config.toml
n_layer = 13
activation = "swiglu"
norm = "rmsnorm"
norm_eps = 1e-06
qk_norm = false
bias = "none"
lr = 0.00265
warmup_steps = 200
decay_shape = "linear"
doc_mask = true
steps = 14678
dataset = "wikipedia_en"
Each number is 200 + 30 x the weight over its row's rms, rounded and kept within 0 to 999. Layers, rows and columns count from 0. The size before them is the row's rms in percent of the matrix's.

# q: layer 7 attention query, 320x320, rms 0.0469, rows 315-319, columns 64-127
# k: layer 7 attention key, 320x320, rms 0.0488, rows 315-319, columns 64-127
# v: layer 7 attention value, 320x320, rms 0.0625, rows 256-261, columns 64-127
# o: layer 7 attention output (transposed), 320x320, rms 0.0833, rows 256-260, columns 64-127
q315,101,212,206,203,182,212,211,183,200,180,199,278,186,195,245,189,201,241,229,162,203,202,251,178,154,198,213,228,212,226,151,185,202,244,171,208,192,194,196,192,237,181,186,158,179,218,176,169,201,157,166,174,221,219,271,219,129,209,126,224,250,186,195,229,125
k315,099,195,186,196,209,150,245,191,188,172,214,198,264,204,217,177,192,263,161,186,194,230,147,164,205,222,241,202,174,204,224,147,233,255,222,211,226,159,205,162,244,244,208,196,180,198,178,230,229,146,155,155,198,183,167,191,169,198,198,199,242,170,243,236,241
q316,099,195,191,198,214,179,179,217,199,164,188,227,219,199,238,205,265,260,176,192,232,169,185,184,220,199,159,201,182,227,217,188,184,190,184,166,203,211,232,209,146,162,167,182,196,164,218,149,169,226,171,173,175,173,217,208,129,170,184,231,238,195,225,199,218
k316,094,198,218,174,226,167,220,239,197,154,226,212,219,213,230,188,191,237,179,159,186,208,208,211,186,243,193,206,156,213,182,185,186,153,190,222,199,193,261,158,155,172,230,165,215,241,222,211,191,226,223,202,211,237,232,186,246,254,190,208,260,222,176,103,251
q317,102,170,175,185,215,201,195,177,222,199,250,189,219,207,221,169,143,248,215,205,182,167,225,171,198,135,197,169,266,183,199,167,187,220,208,199,193,226,208,203,218,212,237,191,243,176,181,191,193,187,286,185,201,219,203,181,164,202,180,209,287,164,188,205,232
k317,100,245,198,151,180,206,206,181,176,257,196,162,236,185,230,161,216,158,193,179,191,221,207,178,255,194,174,236,192,200,215,161,152,183,136,205,221,206,170,201,232,173,165,175,203,141,159,201,243,177,201,198,219,177,181,140,228,215,184,220,216,236,211,217,142
q318,104,214,174,236,197,197,184,242,195,188,221,184,174,202,151,214,194,194,228,227,230,146,235,208,180,207,155,231,152,197,183,234,193,203,214,224,229,156,178,207,188,240,143,193,166,213,252,247,153,238,167,185,234,248,249,217,265,202,214,204,212,183,241,207,220
k318,097,239,141,162,225,229,221,222,217,166,168,244,173,186,226,219,183,232,224,206,197,195,161,205,187,100,198,212,210,172,214,194,204,214,191,250,191,179,236,172,167,209,182,187,201,243,241,189,158,188,263,246,180,222,193,192,186,213,195,166,151,254,239,226,190
q319,109,211,156,187,163,229,167,136,229,221,243,167,245,224,150,231,192,217,185,195,221,217,202,192,288,244,125,170,235,192,143,196,264,203,198,176,176,173,222,228,236,231,220,159,200,253,192,166,152,184,182,177,169,239,186,153,206,192,179,229,211,165,205,292,267
k319,104,205,190,166,163,228,207,164,215,198,156,170,179,183,180,218,203,168,201,177,208,183,219,160,230,214,205,161,221,227,201,209,187,220,212,173,223,139,151,181,185,228,154,185,216,195,203,249,215,233,231,212,212,209,217,116,242,230,185,202,220,186,255,264,213
v256,103,156,215,205,216,200,185,169,177,184,235,195,215,219,187,235,202,207,180,213,169,157,192,140,231,229,166,159,258,236,207,210,208,181,191,154,158,212,171,180,168,198,186,195,219,139,210,145,218,190,221,147,252,223,207,286,208,210,226,192,176,202,219,223,177
o256,105,212,219,205,212,208,234,246,216,200,198,209,210,197,249,198,164,194,191,227,226,151,185,206,196,196,198,278,196,234,234,246,154,193,210,173,210,183,180,235,212,256,175,224,216,234,148,186,208,224,240,244,177,193,212,228,213,201,199,156,126,264,191,197,227
v257,096,186,192,225,176,155,173,222,225,171,183,230,179,198,183,178,179,177,227,203,192,179,159,219,191,166,191,258,176,204,205,237,168,228,231,222,210,203,171,194,231,237,258,211,171,255,261,153,218,187,257,205,183,193,151,157,214,225,252,198,220,230,240,197,215
o257,099,243,207,175,154,138,193,141,200,236,183,162,205,212,190,155,202,224,217,234,210,202,183,172,246,253,167,191,215,186,199,220,210,183,239,207,209,181,214,237,179,232,162,182,192,165,178,211,151,222,170,180,185,190,238,200,218,212,176,235,188,187,201,210,211
v258,099,206,283,223,229,181,225,190,236,227,181,132,162,222,145,216,193,170,260,232,184,157,225,187,247,205,209,212,135,193,202,168,194,180,169,143,180,195,221,204,202,240,180,163,177,225,250,233,218,215,221,201,230,202,221,219,210,144,167,262,211,198,175,203,220
o258,099,233,174,212,164,259,195,170,218,179,201,258,244,237,183,207,192,168,153,197,258,223,215,196,197,223,187,233,200,229,162,194,152,187,155,203,154,184,226,167,225,180,206,207,190,209,234,184,203,221,203,215,186,182,214,201,158,208,232,233,170,190,213,198,153
v259,110,211,204,206,195,234,222,200,255,177,235,234,211,135,244,109,203,197,170,205,181,203,190,175,172,225,215,154,219,212,220,174,218,242,171,207,242,146,203,177,190,177,170,246,203,199,191,220,194,188,232,201,196,205,245,151,177,220,172,194,208,260,179,163,188
o259,108,133,239,182,203,173,177,160,192,205,209,176,218,163,177,251,237,147,226,222,188,234,182,184,230,134,201,233,213,184,230,203,195,167,218,254,215,252,203,148,148,148,222,171,256,172,171,225,272,191,158,195,166,190,211,211,194,201,233,218,184,144,195,298,205
v260,108,227,177,214,185,215,256,263,214,222,179,184,186,202,159,170,193,197,254,209,217,228,156,253,243,205,167,204,204,249,246,191,186,197,165,182,165,188,237,166,236,211,213,207,203,209,210,231,241,223,233,238,178,234,147,225,217,203,215,230,197,227,161,225,142
o260,106,227,216,197,182,194,254,217,193,198,175,206,144,183,182,211,181,239,226,188,167,202,234,174,224,222,191,222,223,146,180,176,151,218,136,187,168,178,209,249,212,201,248,197,167,238,246,251,187,174,210,202,188,177,232,249,156,202,211,158,259,213,238,192,220
v261,104,198,218,259,198,210,174,224,241,188,181,189,189,175,233,204,205,221,197,207,180,183,203,126,214,231,206,217,174,239,193,253,184,197,224,143,161,222,157,205,181,157,205,127,162,225,153,193,190,203,256,187,228,171,229,191,217,192,245,147,194,197,218,205,210